config.toml
n_layer = 11
d_model = 768
n_head = 12
n_kv_head = 3
head_dim = 64
d_mlp = 1536
vocab_size = 8192
activation = "swiglu"
norm = "rmsnorm"
norm_place = "mix"
norm_eps = 1e-06
positions = "rope"
rope_base = 10000.0
rope_fraction = 1.0
qk_norm = true
attn_scale = 0.223
bias = "none"
tie_embeddings = false
parallel_block = false
extras = ["some layers without positions", "some layers without attention", "local attention windows", "value embeddings", "a smear gate", "capped logits"]
init = "trunc"
init_std_qkv = 0.0184
init_std_o = 0.00393
init_std_up = 0.0184
init_std_down = 0.00393
init_out_by_depth = true
optimizer = "adamw"
lr = 0.000457
beta1 = 0.9
beta2 = 0.99
weight_decay = 0.98
lr_head = 0.00361
warmup_steps = 494
schedule = "wsd"
decay_fraction = 0.661
decay_shape = "linear"
final_lr_fraction = 0.0
batch_tokens = 131072
seq_len = 2048
doc_mask = true
train_tokens = 560700000
steps = 4278
dataset = "wikipedia_en"
Each number is 128 + 24 x the weight over the matrix's rms, rounded and kept within 0 to 255. Layers, rows and columns count from 0. Numbers have three digits each.

# layer 2 attention query, 768x768, rms 0.0183, rows 437-581, columns 192-287
119105125138166143106104146068094123120140151113145186102115126156131142139106115120130130154117145149110142142130134139101155146159147104113132149106094149083061134148140102114148112134134144118119130132145152142123110118137096132163063129117149126095153122117170138153109133124141141142
107119119130164161112117085129077074121109185151135099098162150160087180159127129124140130115153123177101124112142128132111103161113113121124160122069159100181137122104181135111139165083147142103109107107142117150126137127132151143127118132171163073141145088139183176125105104146149139140
126117197152094128152131101097105136191179097067102165116110065140156108094157137158128131127158159123124114146048127120134108085129139128187129137207101142080156135134123115111146164134090143091157121130125201082111163134092136134110130103149125137122119125074123148162158141112107106161
154129151115150085123190083185109161115107095155117104095155103123148083139122176150126134141102125162115096160159146152155146104165138069108130109126159119130064127143108128105149118174080110121072117152176135137167087152087126153131154171132115114138151088142109153095172156112075160103
136103137119091138146110124105140139111151129114143110160161100119120101137098180180135123099104121077124131152136085139182098129129116143103119150128050142144096160115110114135119135119104131108120121100106185132132124116116164202144121092096078119087145170154083119104156142135133101146
116121128123129106130118136144167096109116114103102110174115126120073131074093112093135156089078153111126141121113110151099138138131141097116034122160131058141138149139170165145155085091072124171115093126174116122128093076114142122093094163145141125133125070142168156164148159131138168132
129117112145099102113129138170104124110176148165112123128101144137093126152154102081151119181114119115171090149113135154111083092133133079142096142116153109127099098135119164122102120121117156150141150131132140149150113122123146126153116123106139135085146141113156135112097107176144144154
111169112128058145107148128155140130136101167150116144143170167153134142143116140108134126107120079165130162117112156164074082132135131132122101177094153095158134097092160135135157114117112166118144152149168127155112141128100140100121138131144127156145108098135131148142097123132136139100
169142115130127139105146123084110130165163133144154184135158087149113125092126137136138139133125148173128157148084156115086114119136145149074143156112092151100143125143167141156077165130110088145136112122105095112153093104165149142098140133099106084141092145116154117144095145147141140112
143156107105125103131083099127140137134174134110078106166144085102119084115097122115148106093152161131096089120153141118111145101146157113111138098137183109143159153140133117129141124131101138100126159119160184148140124098149170179120159137090108138167123126131122191110141074165112077121
084133124127127138126105114115146138130171160159114196181181110164126114092121151133154140126120117139114138106099137125131109146157091101112178143133112138188122135095145143119161148126162129119164093172122149137118123166109138105139106113100123074141130140149112139134165164133090153116
136142121113138138126109129119144138125173120132132111150110124134165137110123124148158115130083118111137107121091145115129127108098100152100112136123123137115127153124136133153117137134124110175123104132140129151154152115136106155124149112131129149144119128110118120107113127147115092140
110097117127112122164146149145094127113136117133107139116127146119093142105108092101121119083126140148119109147134124151138099129146151113160172127163100119129092140123131116139132112103139113130126104137130149105119107163186090138158132113123110157164105115136122131133180129129150126140
112180128099115148099155112134144119142111168113132121131106140131154143163133158127120131141141114154125128135134116112104137109133128144130148142076142127136170090119134130109147139121150166166124137114153143112129143108138152091107134111122114107129152136104107115128123119124126129118
141155149122132132114127103124127112130152120146121112149142134110176116135149123163141089147096153110133131134111113124150125125102096139102083115116105131128158152115112149142139149137136077148121138119142119125155183111094141155123130136152129123107129102101112131159118129152108143128
133101144127117138116118133140156167133118133111141154109118125151098129087175165121121105138123132127151144128140173141181142121121146123124160113132119132193133135086139119106156121123113093128141152117100113161157070114141135153139139136155112154186135101130131089108137119149166096155
150118124108132146108121132141093115107127113075099153121121124140098137072116091129137167119128141121137156147143127141110143081138162108142128162119141133157092153137128104138095142136136131105165130120145146128142148128132099117135152119112164111154143153142158138132161135148107145158
145111126136101142119133160110154142123166114122102134118086124147178132121119104166111128109119130089123104141143096114143136131098099095127078111102133138112139132104147146161076121138129102118155129094127143153162153106123116140089133156121128129130076182095133128108099116137135132170
148142154116122075138090123150122119114140105098115108150090100107126100123097136119137109108127146096116135155107117128141130126130123122117099116110107155109114144140126122109086143111110079140147159134149103091139128109122135155137095092111127123112116142124181127110153159133122163101
172147130116134120116105115131139129132141146128132115143136112137161148165151133134143133126134117116138127146124116138129107130142114153104112096108149155102179122131134153131135133131132135135096116129163144114128146143119128121128127108138087092122092131089108116149127156147112119112
116102132132146143122155131124131107125142124128144127137133104116116132096146147129115145156094091126109113138141152123115123099136097120127104100117122134155137162123160106134116138119103092120100126126106123137111129172136125125087150116132135133134131125144146116125095148126142125160
097154133125135108154131166151116125141141134140154108130119155139142138158152139137126111133116115143147121121129130105122111114100122113110092100129159146110191110148136123130098150120086119152103127126149140146113153097109146149142119153129115113116108132095139147139079125130106131105
109108127145107135139143112134137146101128139172130131158098104118129118118123137103138157132087116112138154123131153101149146134135120119124125141112115113139086135129104108124117125145137138128118147108116105108105088123161128156134091119122161154140136147147148124131120116141173130146
172159133125146157122110095124153117155109147124083105108151135123156141138146128165104110133128138120126107135122128146117098125156132142094122119143144095071146127128148166132147140125094145115133113103162139155115172133077118104134144147146136122125128116088134162136116148162149093090
142130112114138103133102143114168127100161114099128114141145105134161138103129129142106135151124146100143109145130119151133130146110107094115076117130142132106136146122102117130128128106141110145145150131117109126146128139129139138146129142114152087097106158148143128103126155111144115163
111173118132162146139137141114143107143130103112117115153147133122135126129133162143123100139143116077121152124120147113115107107115113144118126138139118102152162104106164124131105146125123133102107112126173131133103129141140133145138130122120136107117122136111119140141083107123155094161
096111140134146107127116114130127116120118126104147148126091116118118091088130129143117129137133117110147152129152137133135183093112122123164124122102116124165098118164106060149106116114106102124113152135115116100167110133149117147135103149086126139126152139141144137104106128117139129148
131092128102137109134133152108132129139147169094110102132109141112107166091163139145144133122112145145147149145126114135129109114112130142116120136140116138133131119122134138127149134137134101144108152108108100124146171115125130138126110134140154125127110103110139119134144205108128136138
124137124148109151140146187149130128123129145091136099106123191155118135145105105111107180124111115129117138113118138099109107104120084127128140141154155114142125132139153197139147113115110118129083115110146153145139103153109136106143126094175108090175150134121128144131123123135088132102
121157133124148156133172115166126089135101184124145117093151135113115122116100072126149116132155071142099082120191111141106118155101115090152159143120119111135129094122128137137144143135116166113162179125112146141092125126132150122120173121149116153111137113117103146129119125120104135125
157138078166126143125117141101146138148141166144102116176158109135085138127149148152139098099098109142137141118136156125113111079110151113129126116112137132116135157146117140126115111168130085126157164120127118138132107109113104164125115145098158139125092115105112168136141104106188151060
096135128136097102137111113122104120109159109133116141111126122126112114106125090146139119138116110094157115118126185128140116117139142133164109144143115122140140131149090086155089151147152103116148102086099100125132118118116109154123144119117123186120146147106100111136111109149121140169
123153101153103129125122156144124137107161091080126136145137113128105118108144136120168126116141148149103135125125139090149159105108148122157161123153140140148107115129125105111144129106128119120088128123104076121145087104158117150132105160137158104173152132124115125135159117120122140146
116085140145167127175102163057150122162123110149195139157126087151098131097111119121132126123150114133127108137161135112168138126120177132163124121145163086139120135112152117107121137130142111122129138123098091106117143124109108144147155115065143117176119102143168121091122149082155126140
129131132112116134122149139149144089093110157116143094107108159117159143110099107119119138140126113121161116129128067162121132115120136148173116129115112180150137105135095147144106117112106117160132135126140177116139175128119125106132128082134124139115116081091131100123130130136115139106
098113121109124109135094135082105136099111111101148117141080087119135103122152100116153137106133127136122114129121112122156144093132143160193124081196131112131120101148090071113094115118126100130109140136085086135125128103148136114141134143107118133156127130156130121080109109085140138140
121137128103079115115147116180141120108111164111145127134090154116114149098122139117126130130093115136103147127158105122093141131133138115126158161101129172132128115137117164120121111096110130122108168146143169140141145132114154125123130142099139158127107134103144123124159135145105136110
137152116128124117142164129119134123147103154144126141127124132147129120095149112133128105147147152129157150103148121129138139109159150119119128118102120122152150116105154133129121144111110156140091156129152129134118154126114114131110140149128099173161128143120123100107130126133111143121
128140114112112107119088161148165135126169123136121148130113105097159110143149144142114103116123159093145139144110146084112144132108120126115112212142156142153129150172128108144168121167149105152138118115080104105152118122158107134120090137165118131094107155093137110091140134133129126117
156113145123119158157149151159174133124123127126091103123152141146142140152105130148123122135121129096171169137116155113103103169146099130095135135112154161133112170108162160111135135141123135129115113140145130132127121144080119134098109124173136132139086102144107135128150105131110144120
136108149117128106124110145125116121133152093115103147148146091120155117144153126138122132127135129100114110127109141135124116143139107145099139093154103092116130131109110105103145138121124148145171128107112109141066128140103110157136137146101096081119149126137094110098090118148174119158
121146123133167118125177098167113138128128175151112098102117169129098154156136118101091105125128099178111157109139137119108114151125116130103094190107105140123101126142108159138167090129088144187126113124127193134095112166144149080166112112128110132106152102129153145097145145101082101138
141143125133100138142090151091118099114124089111116181139154125118149128139125148165123133123138171125131137108121137126140187131125102138132120139141132127134111130163154115131125152144127128131130158148114128136172120125129098166081095133152133128104120122097117125117121110116156137163
096168173115138115092095114096115110158129112164104178139150110140110141115149089131134148118154154127126100092114160144167115156094070131143142107155104101096109091161140124160144149120139141075119148100102100105118144104118125134124147158115128146138143106164101165130108121140148133114
098120109131142094135121116099135123119156115114159175159104099145094119110156099117130119141117124144142121145146127134187111074161167161149149116158146135106156111122104100106102138127117125115116129148117102119114148133145133129174146122099115111148165147142164125094101150120132114109
091115091129103122101127133121102096081133147095171149131112124131107093102119129095121116112127128141119118128090127130111162086129136116122150128146135124135096141097096106138117135100142114110144110100117078098105097083138090142119136118084127127131112121105158119141113102129118105148
081145128158114106137179145190091148126156123168123129134146139151075124088100145092135129164127135155101178114167156127062100164142104103115174130120120124130104121122141143098159147143100138114120093150108135116154120165089144090132128125095136130119138120159136172133141113102090154116
128161121139144093112143135112092124143172135146137115128151185142112097119110185135115120121103141156097170133143106131121127115142131115112166117146136125142137154116148151122095126146157146063111152142154133120132123114106129097129109129157130134138095101151128163137135118083147122121
127177127102120121142099134118113139158123116112135178162136128140206118152154115128118091111145138096118085125073121098140124097160165129128133128117101136127101154144141140149110142140143105172182162132152139176130108052152120158106183125151117112131126140128080079092157113115118118147
133147141117119156121130159112160090152117109064098174123153077137152141174161141139115173097146104094118121163056170143098164147111108143148102145170108111144087159108146157142132124152140120113143152110142144158142108079127087118147183086138149082088117150177081109142151156137123101143
095169119123138108120071164115091146166113116198187134122085141109137155125123068107141147132146102080095091120142158093096147084164077171180120134089109111123127114171121122126135136145125141163173153111101101116143129118115160137150109109095098167098161168154149135091122093153148114139
131159155131085134132149157123122107152179091112092105119112072134102112091138148153131150134108154103146119087100153148123115111106129153114117119096101156145130137158111195156145119174146137117098098135144136105138121123131125170151140106089170127146144141187108131103125165162097172141
091121102135088112127126091134096195173137116140125112096128139127139190141139125090088139146168130104099131105113115142114126120129070108130161156070098106147089145138131141150160150149107131083119139137141129136114107140155090131134168080083124105084164155103136146088136156148151138120
109134136131124117147114116117088119171136098136171190116114136164146125135154135113118128087163131149125114160131154118147153115131080151144173155150104104140119168093167130133178130135104141139105144138146125133142040123160150137140115117073067109081165128112140141086143160098152135179
091126122138147148101148136146114106141114143157147139062119129132156141154157120099122129134122115114103129142104126127056104117146075121081155176166113066161080115118139143136166133128136145174142120140147101124134112162162136146123131127141083166113148137136103129124142163136122117129
132135144147135113132105140164119124125167169143130126123124164143156153117151124134099119086141150137164140174150147124133127148146134123095134132106143139139141117112101133124156157130109127096103102117061131169117148145132124088135110103128133092143189104136093131123146158141164163159
153132126131071145105096143107151161166097147145132084120141070096135154123140148173088163145154143087107059151148111147126192118108140166182095142133105113096164134123088102178146164099170107163093154082132158068142119095156157176146135112109102205140135145063139122129109143171149156146
117140136099134144133121120154086124159123126104142137097156163112104161137154151082083155144078147075110160108136070159109132136047115119130180126081131126148133094102178187147195078125120157059065138171110141142155116132113130139096093142114143098185132128132111155124140099094136120133
147085136125123147137161095163115095124095157138160099108128150128086157133148149132145093119100113143101122092085144136120089109171138143115155148156166087139115113117145128123181133100136182149125156129145136137084066168164171124116145099093106145163125109138083085160125109105116168111
118117108123135130134101149146122127133081089109101173090171127136144112150138168129099107115133187084132134117073132131174134186105064124121111125151150081090140163110130158120129134117104127142113146098109160137146118089115122149152162131125165136162113137117104143150176162184128108126
187133113109110175139109192132135125121115144104159136154090127110091158127095122145111122087098140125164074121103069122146197113177153116196104082142144156164172135164088129168128170153141127133102174129170105125130148129108127141068130197142151131134102126088117088153096075143105127159
114117122106203137141135101072161154143137119102152138122090103141124133108172118129140160104151146126146101172138125058158168131157111112131176101099117124119142150141123067134128103137110112106118069123110066134092143105143112130089171125126134139139124168133133105148095129094182071130
106136128122133092129128111139097166173084112181145133119071120111161124159169161037119172110085119059095098122117141120154148092152144128115130188132105104159115111123122134139116129177126151157146186114172192157096093129115167113145153085088057135077168163096162103084150112132142125167
118117102140104093104117152176082133125084130163097120154148172127174142114154135114107157074084168084132135119091130132127090116117129135085108190138124126137098131141157194133091166162098153164104166104110104169172170192087142149150094126112101143098116119086115115087115100150120155131
147168122113159112125072128115135138109148171091153119130106161150163134135101103140132095146140145153123114124093098153168148156174157136099132106141122162124107145155132112150153108081112138133187151117126138142107111087121108097125114117117116156103103146131128094120113129095163086171
194136113100062129151126132127148131142136082160163057157159102127091143122087094141159120106128094136108120136212122121148107115121186082134150081163173150082164137136089080083095166139134178136168134097105129118119138144110125090120167154128121173132103119106123106093089110113155097121
161138121142110140165143104099193162126171098101154122131130099103169121152116125208117149153155099052110084112146111118108130110088109041165098096100142149111147086147071088114104165208117078108138168111118117118139138092121130197144159121186124075112135097135124124098153136116135131119
175129103126139118113149132146146136126117091093124135117119048120146113096065126158085125088141111079079119114127116153089107161101124082150135118120190127131158050142142128159080108164117112133096083112147148111171136105125122160127100093134124151118079133105102148142163185149054122097
122135106117102126104106094106105104139088144119177110100130145102174119144136152109125123139148127109088107127102113128149151104164155172133103111156077139112088156134133141164114093159143123204139176128155152144113135101185161138095175085099101159080159138140110095099146160137103110138
170094136130092135145147155107134106116097140087078076133160153115123114093122079110113114080107152173120193066133117167121133155142155153136109109134152146135147148141083145133133089136143129112123077128138154133154129139129095119093118104163179115112115105155096097168134134133138140137
128133087146143130084071142109131139098180147087188117136105137125082106094162094107148153172131107106133098099130075107153130128137109130153145109102133114094128140131086097137136116107146127116152146116063112095125167095133179122120117171198112139146142168154120113127077070140124097106
138081117119122112109125150148144131135103169104150115194141124136109121114131095105143103131088081161125154127101169158154102109209186188122105128181121133107101122135086111131132136095087141168133146151136138131105101136157134145136128056107111155147091155154124111128113174115097106155
196168123100122107136097143076166155136099134156131170203121100096175136153124113166121075101119125146183159150130111080164127139190167126120065152159148170092161122145113097130131178126152126194126152108092145132115137088096143122135134159143072089083102141115084103132154099170113101131
125138127106148148143155119091104109127105107127113151116138120117121093131123114144129134105179139137175130128127163134086134147077070075122104119127096069116111120092145166152147101125102177127131119118148172124100189149166170170085146140099120181137146133135111169141145110126128175143
063111156136191098145150063161130168167166161136121160078124129144102098111160105111128101091195085170111139116142146145049109131069075122072203164113098082153093096120155142079146122133134163064161125136135141176102126141132141109122165105102119125129190124131144170082128159073140162121
085097134115106180141153118100057160155125094092150150103193102142130164119103160148096178070101104130109124164134150154116157115178108109132125162096114098158143134089135130147150102110165129136074129122140095095142120141134120110120144121107182118105105107105125130129147143170134068141
118160165135166118137100147141126109146128101126103153130137113120099118126069079145121108085149146088160110147129081108110125123098162155117140135127123137132143100128108147153120124131078129165161109129123101117112123161102135136136156135120123177148150110166132119120149144119137094152
155146124146173093124119138137134123135092132154130123120142155102133134126123122137157110164100140115142147070136097139109137110113149158162122118165150157131153123142124098127142126139109128106145123128117131111122132153116176132110102098129127135107140139181144111136096168109092160119
167112123152144102137121120119166112129119178159122094125100128101134097131133091151119125167142133145097151127133112093144098116115083126111120099134129111136165143145132141139137111126129085110166122119109118134121164124133128135095076111129106159121112148160151121109134099105127145115
115111141140138120114134091109113148139133091130135129115161103141125144156101166109104140111103137104136110160153107107150131124127073124094153184105093131130104138095137143121102119124147151123081127149121101117111146136127104121155184135142117106096120151122128126141142096118132141138
108157160132120156134158122125082135149110093103149144149154102141119122131110125094100138113145112116153135131148117140132145167168141149139144181129079160174147108126133136103164162131130153103087135121132134153129119140091096141132157124125145110130159130091151138148109119124102121131
110119139141135107124105131159114102104144108115154121135086165126127087119129123142128102166105112130099138105153082120131104142105154159149137129137133138145126110139133132151122105121105115148157138151108116113128140118163131121121093120111107125123090145110128073117132110099079130109
108066145122107124128162109116088123169146090146171130135109119171107122145082137076087153114138124122122109133132152121165113132137094122100136156130067159134126131143121135134123143126141135112100166151118134123141131131128138126109176147130160128117138121111095131157127085136143118144
150127116121118159137110132132118155172140154120106170112112132111112144135129112139113131109147161108159119127078105132108149133120128129129106121148179123160112127135146114103121146137136118158122138136134112143102128126127117132144123133153133132131127154134111154105158142144135148112
154106114110117103155114129118141116124114144128165099112121139157174146142133139131122149126121122139121109148137150161124111139165126104157132119137136130093163129178112131121162140144108128140087143131119113136127113103120162133170097140146135151101110133123139119093141143125119116122
118125126113098115133156163144094115121122144127114122156124110135127119123146134108137110130062124105117138133142129122122124104141157112139122122122106160142128129099137098133132131128112144129103118150121109155122130114142137124124141163160103140121114144107120132136126119123114132102
084090146136115159105159115115083140128160073124130140117128114147109142117117138117089119126090114109132127148133122146115132127159132125094172162103077159153106114130110162134109166113113166128098117121135136122144122114131096134160154150128172126121134122112120146150105110101135113119
130126103145131114117148138121119106128129117123151110168100125126142098130138153101119132113124147157140169137130142096152123135144122098120115132148141133095111141154135122136139138132101106130150133130119122147114135114142146117155124093110166104128127139115148138132164124120143117124
096102153139102153082107128138099104155117136137126123142113129157112156120105115100082111142081132143138117150135113132155118147124093118126149143113077163126118101096145117130171140117130133140094163128150144116147127155132100099132152108103135121077107110129120105148134121126132095133
128073111119144128140131111116111134136152121136116149140146134108170127115125143128147115126110126089142136140146088114150134136123114156108145115128125136125105124137141153120118156148136114141114125131161144113168125148119131115139136142128128165153143127168080123108158144133129122137
149135134117136120170116140117159159145085143132108124156131175125132128121156125120147126153152131141117134084137116130133141124111130120105100113140136063108155150109165147123126106144105095123185133142148111118146133140136140132115068106152095121156126126138144120119153154123117121103
140102135157132118141136110137121115152154116110158112139116110118151110133146143125133138128122128133116158143132126114131143119125126144137150138131151146087133109113136104122121122096105152118092139147116120159119128123151133121137155125122136076135137159156134134134113121134101096129
126107147102125104123142136130126138147154143128127153142115110118117124148124137140143132112108121116157148145150123150148157151139098135111126138115132111112116116133118127130135146121099095125114118141137123148112138191143128126154122104110120137112153090128116146123138168141117126126
154172120125133124143124146150160136139159150153113131100161162104130150103125129131113139113126132092162126120106111121151115147140145090138111147120139110143155134147119149110138134155109125108159103099162146128155130158139146144134093126187111127138127145128134115110122111118153139138
107143112141095098127135133125116136121122147103102151106112153136116112127136120156147129098136152155124123141117133112130153116121143123133146124113111125137134163108117095115167120140160109138131121128127137130084108109119095114087129129125153097110142128109133133109118145134122095119
148151121135109129132123137120129129147108135133154131121123139117131130138152118145136139140115133146124097111124097129128136095114133121107119130169136106122137161120151115112137117157140122106159124130120100124082135151112118138102112093143113123128160128171133123125113106132101114127
130107129122132110129130136090121102139136093112117076143145102123108158114156145129140140123118115143124132129130116142144144123111125116149163113134153096116161101112156082110099124121139162120093122127126128148114126123141133146132143131138136097149145159151110133159093118135160107136
118108129150145088152079163137120121122132125114076120120118121124142134126106113162121084123129131144120158133109119128124091153156162130165087146122104121152098124157138137110133112098088121183140130136093131095145178116158103094139118159135144146139142128148149088142177119163111091136
154134149123138136124169150128145133138139120112140123104137166128177153125144123133115115137127107156144107156133125124138104134135121104109166142148164146151141176136140131116189110149152143153151126130186084125148156130105155136099079102155097103102117141149107129123134121107128137104
141114138115108151110084129097128122153194150140125064193147154138097141112135116125174142128145164157137157086107088144134102147132107134133124131145120132152136131141138141133146113108102105146170166122112144126114134152130102097153116103150129137162134131147151113133117149085101125118
125085143117146093127090130133080115129153104120133132166111133143163078152153093122139138093124142141099146170165147138096161162096150156185142108129141107110143124105113141144113121085134162129099135145123134105105142113137107120141147104097132106122117106119112150113090132133160074136
147132159113091153132126180094109110120130127150135131143143110149108161106127151140125100146175153126146087134110088141179128133133114069076121134156115131121116135107127149118142138147189116139153122092150103163109089161137145174119155104160146138121131125158115138119125114132110168136
106124136106106121137100161107109087141143126119107141149107086132120105097152136136124130107157139129113110125141124125142105107109125126140106107166098142137133092127099118127108126118129134144133144121072135104112119093125088149127169132120138100125110149133109126137128134156142134137
139141126136116193135158147165109123074103149152139139104125130167088183113115113159098114150103129122148157146151165136065125152140105118076122134119118144165122122091165121105156097107134118123092134124168124145134114114144151159102096165104122145138115149118120116109146124146110112096
173133116133109147117137131187109143101088132139136124114111133126130127118109121156159124124142112119168092133146120112108132142105101118096114102109088158133141162128109161118124117157124108130137142106187144116126150152107156158105107137143137161129104084170139150123141137130096145123
174180149150100152146165205162148130154129137096114133092153171129157116126119130150154125159102116131137133122101119115148134107125150111159128103118129156111155134151112162097115139152115111171128154147140141121136125129152116139134083113115151139145095102152165116117158100127105157155
091154130114129155125093138195144157135135107138128107104154145119092161117103142159120097167117131105100112119115121143114091148116108115124120120132159116131103120147133137115160094132150084171178153121100094140159085163148167167097101098146105101123087143180113106111130144144127165129
175105181120170148125106130142169084102115104109076134072153125107079119083128111122129170076134136116116073135121110172149105169101113138138146060147151121103127141160132143097118131097146146144111153089128126113140114157103114110162156153159131107146150200111116131169090111107125138112
135084117121158119116146134123075114177156123121094159125116121139109122139121121170102125125161072152104116109146159114160095154155116150128136135136130116116148165114114090170129090086094167147126137137119154137075137093139114109123143149105157142100107139139098142135134152162096103116
106123102137113151114133141155113147134125141111113128138129128172114135095095125155128143111120120132155173126149119105128101131112129119105108149094159161141122153111081178104155110111106140090136140144171153132127114147102124123069102152120122135123141143177150166136137061123119134094
155125162101162131132093181170169087139143144148081132142134179131130096139194123151134108131102170114154136072155123192124144110106124131106103093113149141151133142154133148105107142148119089142147098133096144123153109191166123100134054054109124125162102138127136084114119125109158096130
150087089126131159140135133120126146174142173097169129180113089086150076146129139110133095149144097125173141119147116131161120122153132146179138145137105140064145109100150107122069165142152117189137157133102144137107140119139198159106138123163148149093105104179103158091144137129081180157
119135144099152169158149167109147131092122134091108089086152125132123138126113144120118092159146130110148104131127123087173136158144101163155121137174141122096177093138124073133140179135143081176156132126109073146141096174145150121170134137116168138121106132102123122103127176145116110117
165171123128137163140137187132137133107133128143105098074097175112109175123142145136116106190098108152088132118062118131107120148138139125119133112152142121170124134130121120150118099105156140122099116131113122145135116109092135157038102101165140157136116143174113095099123169109124136124
159162137121159109183111152140158149134155093144098143138119095075153106123154133107100120101141162106143122106127119134183164119113180170150109044144098100129151160098138150143046165160161112158119074112071097063198158120167093193137139126160123121132104168155126135114166166117176162180
124123119104122160129160172110150119114105126090116078120154134129096172103135135140120193146149198107117107134164120109121136124148154137156121100167147175165085102130130168150118153117120077145097138147106129091135109158142128151142174189191161128162141115139127149151117120133091134122
078107145102120128110179123158094134116103132135152111157130125084085129123093114137144177160094077141149142108166088111114073138113126146142065171147132123150113111146113176104142137092136147156091081127147139178105146140126131124129132131073111152162108119157106110153144068128135129118
145140131118103079119107121091107155156123117106120153103167070134131079151160130158112149157158161160114089168112116085132133111168126155101128152150119108089148115124138127115142110118115136086144140128124135130095132096140151089134198135091091127098146118104139147162097120152115137140
127129143079129114149131105109154151120139094133113139137086135094122137159147084105119167135166127102172153134112109143165163078144124124100099108137088111134158079154133088117125161127148087102179118145088104110138106164156153141148183151092080198141173141096119114120129158164142094139
150126151106096122106146132085098177144134151143169163113131121137156150157094139096130100140084139129077124158134111132119162157140111111139121140102119146112109104133110097140091101103170167101067149118144166117101180070160123130101132120141115121130108111105127170140086079137142140102
167167139125115166140137183162158101133087124151079119161109167052188124101152087182137095125112113129150121124092107120127143165130159108121136063132147155126167189159139104121106109151103134136163104104086117134141130148177122148123094180140159141158130124132156161173105067123149145156
077096125134147085116132142149120117147145100129109153127110124103087152148099130123160132113171123144125164121098155135115104134087109122110088142135150114176101109132131142139176131091052138132113127169130159132125113121127096140121132140099116096144136106139114129118138195143084123141
110110130111123118113149113171027110128126114181133125113116140119148162142091164110117193112167071116152148115171166152099106149136111147095149164101139130160111135104101167146165098110103218117137144145165105124125137090103167067139112152105138122121130157148173174147185175118122191068
132202098132120132123133094132175084120151174154141126163129115153113098108121113148140141165141135150107112140164115143109123150137166123160142113137146124074127150121094099121115121135147126099126091075123174092131103124126139174082141133151111064111124078167098134154124064091140084141
138066094117131132132133097142083127169152134160120115109086167132119157113118108168173107131142064179106087144128147117136118120104110096128128147102146106170141107152142129152157119092107126106115141158132148136094153085113139127079084165157089170137084129168137126143148137141135175154
100120127127138123120177076122125115139138144141136148135106163122098119163187138066158134126063091110116143132140081236081128122095147111124141127114127131151126129127142162100094133169160161065142073115135161129171109149157103103181136072104125114178140153125146108136158119141139127113
169076112143134151137136127130129122076127164168100123142145135164119132118138134130131115112152078135141110140117173086095128170138111134100127153133135166156151121131119150113099129145099070172152125161130125139087112089124130112116099122172131154092081130161130127138098167126078095107
077106164128112144140096120105125137091105101103095120087085180136112176092128115154125144117118151121101135143080127096119069143098107095146080100110184147127135138128140151088140086119148173133119142149105147137152138091105100154106135164168136160169126136111164149181143102159123121102
164122101138096122131143125099163136123118155137148130132118115124189121162151102114154147140103103166146173168135129141155130094163109149086171136118104120098086121152198111111123128159123141103156109123088091171131093115086147134179125118143108116055128173132110109109142150110129112109
150141122111161102105130120150102124142143121114123160164085152117108170105101153136153156147072132123094175125105116187105076146119113124130181141130122142159089117141133134134136108140133139087065130171121095124137081125144121148132092147148130137191127111143129167112109172083130136093
170122138140124100098193133124120104125156113162119119186105121107112133134101156144127157110126132169154141116126138188136104157171186118115118130107137153090105188118082170099122109142120137132145111097165134081122101160110096081119141116124157085105107130150150175117139097111110136136
149098170130155137148076154132159105115083115155063142114119122095168081119136101164127091154154153158124079140083126096126167148138127129184100111196097125067203189152108105130093185162123075160140126117110113123121186134145132112139142130148118169143100062068145110122115142119081082170
145122126153135133108097179163124096122157160162144132125147131120118201150127154139128117170088121108141211105126132132120102136146158129100098139163135148191113127139099117165123106100137104184142128093138172135147108169116120131075113151146155130139119101108142074113152132106112112100
157157161131111126120128121103126092100156152104168117099105151122122134148122147097112143088124107123087150109139095151102132110129098153120153117138185139118084091163102125113134071162185138121126142094142132118143072149174127070111156128120139108159141119200126116151103094132144080132
032080137095179141122084154131083162166129075093153135089129128165101168163127095090105143124203143104111113157162137024139134116126077135085112140113101078149135089116150116150181083116086133123159144153108190145093110137117144105116144148088115110084168138091120109116125160127085112119
136125153119109189125149132104093117130137130132131120157139172091109135122137120095098172090093085122098138099155118125147098114128174172150134108121171195092110112152099123125111152169167141177172164125124120134153126130107150101125158118129143173177103115143118095113136123164165163105
154095112103134078169106147133133095151106117177117141106135186125147138116174144161130131128138127146100152133117136154123118176106136142115087095105129149113130162123138142128118105113087100145140110130169123142133109166107113095128057150163158143146120102137149169132121152081069102082
081096135120136144139125167122129109113130068095113132135153138147099155134096141099107108132145139134140160152100147148160105156143089153141112161105136087137135107101164137141169127108106147105117184141136102179115082098121149111092169112118116115117116141125143109110126123105148121143
109097156157147157121144134103167134107143122105081147124116091124111092172089127106121167134191135098112116126143108144170119132100120140208137158132126127110117146131120114134109131154113103114124140156175138142174186125120122135147128149092112104147140136115103143117204128098126093126
105149158134101114128129126138117109119169102103167154121101131089117109126138111143114140124149135115142113132127099128140089095122145155148089212141114109138137109137110122147110147123116100170133146129133134105114148139091132161140121112132124119137127131153126150116170097149145124117
115129140109144146134110118116114116128141138114107108151139131129111143102073137138116118111120120100148127124160130127154134113142115124124116137114089127129132122120122156133118131120109092120154108160091138101174077131135146110176128118163108119177153088132107161138133105115143125123
166103118141141146126088090125141143164128121165108103083130117128135143157110145076131145105078096100136125141139160125134166149119104095134154059121120155147097142122139146118090119128119176106108127115113136138105119136133140112126107119145176106172142132155131117135108132156106158127
144141131123140131147127121127128115110107145121164150082122137124123149131123146075138099142124112143127144099111128159113174153106141093128189051103161141121106136129162141123110112131148158114110137120105088093136103105161132131124133118133114111116100116141129139125083112138091117108
101114158114135148094110148127093115114140118109141137151121143150131114103097113136115099121103168127134136125138132169117105158118112144089123152144111142146121131130148118153127158150107086112140134144152115153111110127106149165136175136134134139072115113086153156156132120143132112136
112112162151166107130142129122093122133155128122107139137132118121156108123121123177145127093156104080132120116120134149118161123138166182155081169131103123130152111134146122115109165109156088133136112106121148125156163116086120123110120099096146181083155144097102137102143137133133141117